Weights of a small transformer language model: width 192, LayerNorm before each block.
Each number is 50 + 15 x the weight over its row's rms, rounded and kept within 0 to 99. Layers, rows and columns count from 0. The size before them is the row's rms in percent of the matrix's.

# layer 7 MLP down (transposed), 768x192, rms 0.161, rows 722-767, columns 160-191
094:59 36 60 46 70 70 53 26 68 25 58 53 26 37 46 56 57 78 54 68 75 71 38 64 39 66 50 45 49 64 49 48
096:50 33 48 68 48 40 79 67 54 67 35 40 57 33 14 13 17 42 56 45 44 35 39 36 50 39 54 34 61 60 56 47
108:53 52 34 56 66 49 66 53 66 54 63 24 49 56 56 38 57 41 59 31 42 56 35 28 05 56 40 34 41 18 41 59
092:40 61 49 57 98 62 36 32 91 20 52 66 61 46 71 34 55 37 55 60 58 45 79 46 48 65 69 58 32 73 47 54
101:47 73 72 58 49 19 37 72 42 35 63 40 68 43 56 68 47 52 71 44 29 52 46 56 50 19 55 46 11 36 46 38
093:45 43 65 92 72 34 30 40 35 64 47 65 56 71 28 60 58 22 63 51 63 56 49 55 47 39 56 72 48 30 48 68
096:35 47 69 61 18 59 32 57 47 56 42 47 75 76 19 68 56 68 67 58 43 50 44 68 64 52 38 50 53 55 52 22
093:61 53 63 59 25 52 38 49 57 61 69 44 62 19 62 45 50 64 83 68 34 39 53 61 34 26 49 50 61 67 42 23
107:34 10 61 30 53 69 51 37 54 52 67 69 46 38 58 61 46 83 83 63 38 32 54 40 65 63 61 52 60 37 74 55
115:53 42 24 47 38 53 32 33 52 40 39 47 44 41 56 44 63 35 33 41 20 51 52 91 32 42 32 46 49 70 62 50
101:38 61 55 25 53 42 61 63 59 55 54 48 67 27 37 60 60 70 19 41 49 36 38 33 42 52 20 48 48 78 53 38
074:68 81 49 56 56 88 52 46 73 34 60 73 69 51 48 45 43 45 55 46 65 43 65 41 28 58 38 39 66 61 61 22
112:29 77 67 55 49 30 47 54 63 47 46 49 60 57 74 38 47 72 66 52 50 50 43 67 63 88 30 53 56 68 52 64
106:56 67 70 36 55 50 60 78 28 63 50 48 54 43 72 48 22 31 56 62 39 72 49 59 52 56 53 66 40 49 52 64
102:28 47 66 41 55 20 57 57 59 73 56 59 24 64 58 70 67 45 48 55 42 58 41 42 62 74 40 49 52 65 65 37
100:50 47 71 55 60 44 20 79 71 50 75 50 41 49 56 64 83 55 52 33 53 53 63 39 62 60 57 45 75 68 12 36
089:38 47 33 51 30 81 53 71 64 16 43 48 74 62 62 47 55 81 61 71 47 38 41 53 52 40 82 29 39 70 44 67
096:19 50 36 50 53 63 30 43 78 57 74 45 46 25 39 65 63 62 46 53 51 36 57 76 45 44 50 47 27 40 31 52
115:49 69 63 67 30 75 53 51 27 55 52 45 40 53 65 53 53 34 43 17 67 51 43 28 50 46 54 40 76 31 33 54
104:44 40 34 41 71 42 73 60 51 74 66 40 40 65 38 47 55 33 46 58 48 68 49 59 41 30 55 71 38 32 71 59
072:58 50 81 47 52 68 51 30 51 70 45 39 65 43 39 54 44 46 66 73 64 56 50 44 51 38 47 46 78 32 20 73
105:55 64 78 39 42 54 44 57 44 34 42 29 50 25 50 44 32 60 41 35 17 33 46 36 57 62 53 58 78 55 69 63
109:56 54 73 41 20 36 55 37 21 49 46 15 53 55 18 90 76 42 58 51 77 62 30 46 49 57 38 64 47 71 39 43
112:63 53 42 40 43 82 52 66 44 30 65 74 69 20 57 78 44 58 46 59 58 51 48 48 56 30 31 69 67 38 43 64
094:41 46 72 45 63 43 40 58 31 55 45 49 69 64 58 35 61 36 62 36 37 66 51 58 51 47 79 53 38 34 45 65
105:23 46 27 52 60 55 42 39 45 34 44 71 29 14 56 46 85 49 25 48 50 38 65 41 46 35 32 39 53 69 17 58
094:23 50 74 47 36 47 53 53 48 59 37 68 47 32 50 34 41 37 60 26 48 48 70 62 47 59 30 29 72 41 63 53
094:38 69 42 73 49 57 78 65 53 10 58 50 57 51 29 79 67 26 77 65 62 54 47 81 50 48 30 42 30 48 29 23
099:40 47 54 46 74 64 36 24 60 51 53 47 60 61 49 33 42 58 47 43 41 56 61 37 49 52 49 71 33 51 42 75
106:43 60 48 81 61 25 38 46 29 56 55 45 42 62 42 61 69 32 42 52 38 42 70 57 43 55 64 45 37 60 47 59
097:34 45 50 48 31 34 25 60 40 52 86 48 23 52 28 48 55 77 64 46 32 48 52 57 15 80 58 56 70 54 29 36
119:50 36 34 59 52 43 30 79 57 56 63 35 35 81 59 40 44 67 45 26 51 36 50 59 59 75 64 72 54 72 48 52
107:73 42 43 53 58 63 38 83 38 62 44 58 55 60 36 54 19 59 59 61 50 44 70 78 23 34 63 71 46 63 63 44
104:65 54 45 41 18 34 55 54 38 38 76 57 38 43 40 56 27 60 58 32 39 38 76 68 48 46 57 31 41 30 41 66
097:71 59 62 37 43 79 50 43 60 51 45 56 44 63 76 50 33 45 33 31 58 61 67 59 71 40 75 72 56 41 64 59
106:61 68 42 56 45 34 31 32 28 39 62 34 57 49 39 45 58 47 28 76 30 47 47 66 49 23 39 48 72 53 71 66
099:49 64 59 33 51 45 39 26 51 24 39 55 74 76 41 48 49 53 18 62 65 37 55 62 45 43 51 37 23 55 19 52
106:43 53 53 58 52 21 24 53 41 55 26 57 46 23 34 31 65 42 71 33 47 47 55 61 35 63 58 50 40 33 63 55
101:57 61 49 64 67 57 71 47 73 45 55 37 45 46 25 84 63 64 56 73 28 62 54 52 11 56 33 68 28 70 39 59
100:41 34 51 70 42 24 69 51 43 30 73 31 32 40 67 47 48 63 63 40 53 37 38 53 11 31 41 62 53 54 60 68
089:43 37 42 52 62 59 39 37 86 35 58 45 65 47 55 63 56 33 56 67 43 32 36 50 56 40 36 48 57 33 50 69
107:45 22 53 59 53 55 44 44 54 32 41 46 40 67 22 53 71 32 68 26 65 48 29 48 28 60 71 33 56 39 52 39
092:35 62 62 52 42 32 32 63 45 31 52 65 52 40 43 28 56 32 51 11 36 35 72 30 30 42 46 41 15 32 47 70
107:39 16 42 34 57 29 52 51 33 24 56 50 46 42 56 58 58 42 41 70 71 49 16 44 30 34 57 63 57 62 44 43
107:59 99 55 66 47 32 57 45 51 61 41 50 51 37 40 55 67 64 59 56 34 67 52 26 44 36 49 35 51 27 27 59
103:70 17 49 44 57 55 66 18 35 60 49 72 37 55 64 84 55 57 54 64 64 63 31 35 51 42 39 38 45 26 43 70
# layer 7 MLP up, 768x192, rms 0.16, rows 723-767, columns 160-191
096:46 77 56 34 55 29 72 42 42 44 63 67 68 65 42 60 54 45 78 69 42 54 43 79 61 58 51 43 68 52 44 72
097:56 84 53 45 62 65 65 39 44 38 46 21 59 53 53 80 61 52 30 41 60 36 35 67 27 44 70 69 54 65 50 54
098:68 73 67 52 37 42 48 58 50 54 33 68 82 55 48 61 30 70 28 70 64 68 36 62 67 29 60 76 54 22 58 53
102:34 41 45 37 24 83 52 43 59 47 65 39 41 61 39 59 61 57 19 59 61 56 57 78 09 59 30 36 42 58 53 73
094:71 21 47 40 27 48 70 55 69 75 52 38 56 50 70 43 54 65 38 38 51 55 36 45 30 40 60 42 61 73 62 49
095:63 38 41 55 20 75 71 58 82 47 53 49 46 66 63 84 53 40 50 55 52 75 59 58 82 22 22 49 26 49 34 31
096:64 35 30 42 51 60 63 40 23 04 46 48 51 67 26 60 18 58 34 86 58 36 92 63 50 56 49 38 34 36 52 30
102:55 59 80 47 65 39 40 66 35 48 68 36 45 79 62 55 18 38 66 43 79 72 29 67 31 78 35 36 45 48 54 36
109:47 65 32 59 36 38 37 67 31 63 39 27 55 54 52 43 25 45 50 36 43 41 37 29 47 47 49 49 50 65 48 42
100:53 34 72 61 40 48 27 55 54 62 35 69 56 52 60 62 34 71 42 81 52 60 62 75 65 53 56 58 49 48 71 20
088:64 45 56 55 45 64 26 54 40 31 12 57 58 31 56 40 32 62 22 45 47 37 26 63 57 81 55 44 34 57 49 76
101:38 48 51 55 60 28 23 62 32 44 49 41 57 52 36 29 58 66 72 26 61 62 25 63 61 39 50 52 54 30 52 52
100:61 47 65 63 23 68 44 41 72 48 45 48 40 46 65 31 52 56 60 51 60 51 33 56 65 67 68 64 71 43 56 47
100:47 45 36 30 48 62 40 71 68 39 47 38 68 29 66 55 35 56 43 72 80 56 30 36 64 23 36 43 49 61 46 43
100:37 61 40 27 47 68 42 49 47 26 37 74 53 40 57 54 68 76 83 52 34 63 51 26 41 53 56 79 57 96 56 24
096:62 51 46 56 48 63 62 55 58 76 66 60 49 38 46 37 57 41 42 68 47 54 61 41 41 64 32 73 26 58 24 66
094:52 35 52 45 30 44 40 58 16 43 57 35 66 41 51 81 69 24 25 59 53 53 34 23 38 46 56 58 27 51 68 47
113:35 24 59 44 69 33 51 44 43 29 42 46 39 66 55 71 51 43 51 53 46 49 61 55 22 56 57 56 44 65 20 28
103:37 53 52 62 58 51 79 40 75 55 58 49 50 43 66 69 35 39 47 50 52 61 69 54 40 30 64 39 48 43 60 23
091:49 28 60 44 35 58 46 58 41 59 30 39 19 41 67 29 61 51 56 31 39 36 46 39 58 43 56 53 37 46 31 68
110:67 67 29 57 45 46 52 56 60 53 45 58 33 66 47 54 36 55 57 50 68 37 60 48 28 49 60 43 20 33 36 56
114:40 45 69 80 35 38 63 52 58 51 54 42 43 27 52 54 39 68 57 49 46 45 36 40 15 57 29 59 71 88 48 74
103:44 86 66 25 39 65 57 52 43 43 70 54 72 45 40 54 43 10 52 34 50 29 44 22 41 50 66 58 52 35 27 18
096:84 43 41 65 65 65 37 60 62 57 64 42 75 69 56 65 54 18 16 64 66 23 36 61 47 42 49 45 40 38 47 56
102:52 88 44 83 33 41 46 67 50 54 79 62 47 63 48 33 48 37 43 61 80 50 52 30 54 41 57 42 73 25 62 55
095:62 29 54 60 71 84 78 35 49 28 44 46 49 26 54 61 44 34 68 64 27 54 68 56 51 59 43 56 43 60 40 40
100:44 48 33 47 63 40 52 19 53 40 70 73 64 43 45 25 54 64 60 33 35 39 60 52 41 35 50 60 42 51 64 63
102:63 60 53 34 66 58 31 41 83 39 38 15 55 28 89 37 60 58 83 65 48 48 63 18 51 71 66 61 43 67 50 43
108:47 47 31 45 42 74 36 56 58 37 53 65 60 54 45 71 51 48 36 57 48 35 57 45 48 55 48 47 52 68 43 63
095:38 24 50 51 52 62 16 57 37 77 50 60 78 67 54 46 68 61 46 55 53 52 63 73 36 26 45 43 33 35 81 47
102:52 62 04 25 73 43 57 51 38 34 53 56 71 61 61 48 30 71 54 39 56 32 72 46 58 36 64 45 39 50 46 76
090:39 32 41 67 45 57 69 68 61 48 52 58 37 64 42 23 45 55 39 40 44 45 74 38 63 69 60 59 45 61 57 40
102:57 31 58 31 71 55 29 58 64 67 47 54 48 57 46 26 52 53 28 44 58 65 35 55 37 52 38 55 56 38 35 32
097:11 60 60 61 50 30 93 56 37 37 54 56 54 62 39 38 62 51 32 58 55 30 44 76 29 60 38 35 44 56 46 43
108:28 83 54 59 58 43 58 55 63 36 58 96 27 45 42 43 43 65 67 78 54 60 46 43 27 65 50 50 59 43 39 32
103:55 53 23 54 62 56 47 64 24 31 63 27 39 69 41 55 62 61 50 57 53 49 34 87 56 31 43 53 34 63 44 67
103:56 36 41 08 67 49 22 58 26 49 36 36 40 42 29 43 52 42 44 45 56 67 24 63 40 68 42 46 49 04 64 61
102:47 57 45 50 63 53 36 31 29 48 42 52 54 58 63 31 69 28 65 35 74 52 65 48 20 58 64 51 41 37 60 14
098:48 59 53 41 23 65 10 62 62 67 28 47 54 51 34 47 43 18 44 66 56 41 70 36 66 57 58 37 33 41 63 28
084:69 42 71 48 58 33 58 69 31 85 72 28 27 38 75 57 44 37 56 40 45 62 35 51 69 58 30 37 48 59 32 63
093:71 37 33 31 63 38 70 77 37 39 64 65 64 47 30 41 46 29 53 54 62 55 22 58 34 68 39 52 59 49 55 39
100:82 39 60 40 31 59 62 41 24 43 34 42 47 52 34 37 60 33 70 56 26 76 70 53 64 47 59 70 26 39 59 33
105:45 31 63 49 39 69 32 55 33 25 53 57 61 50 78 54 61 44 38 32 44 45 59 57 45 55 34 62 43 48 38 66
104:72 27 47 69 58 37 67 58 47 59 45 54 43 46 81 54 51 48 61 51 54 70 43 37 50 26 32 49 19 13 63 42
094:38 75 55 32 49 55 41 63 78 40 16 52 53 32 66 53 33 47 50 62 28 42 59 43 39 60 31 69 73 92 63 21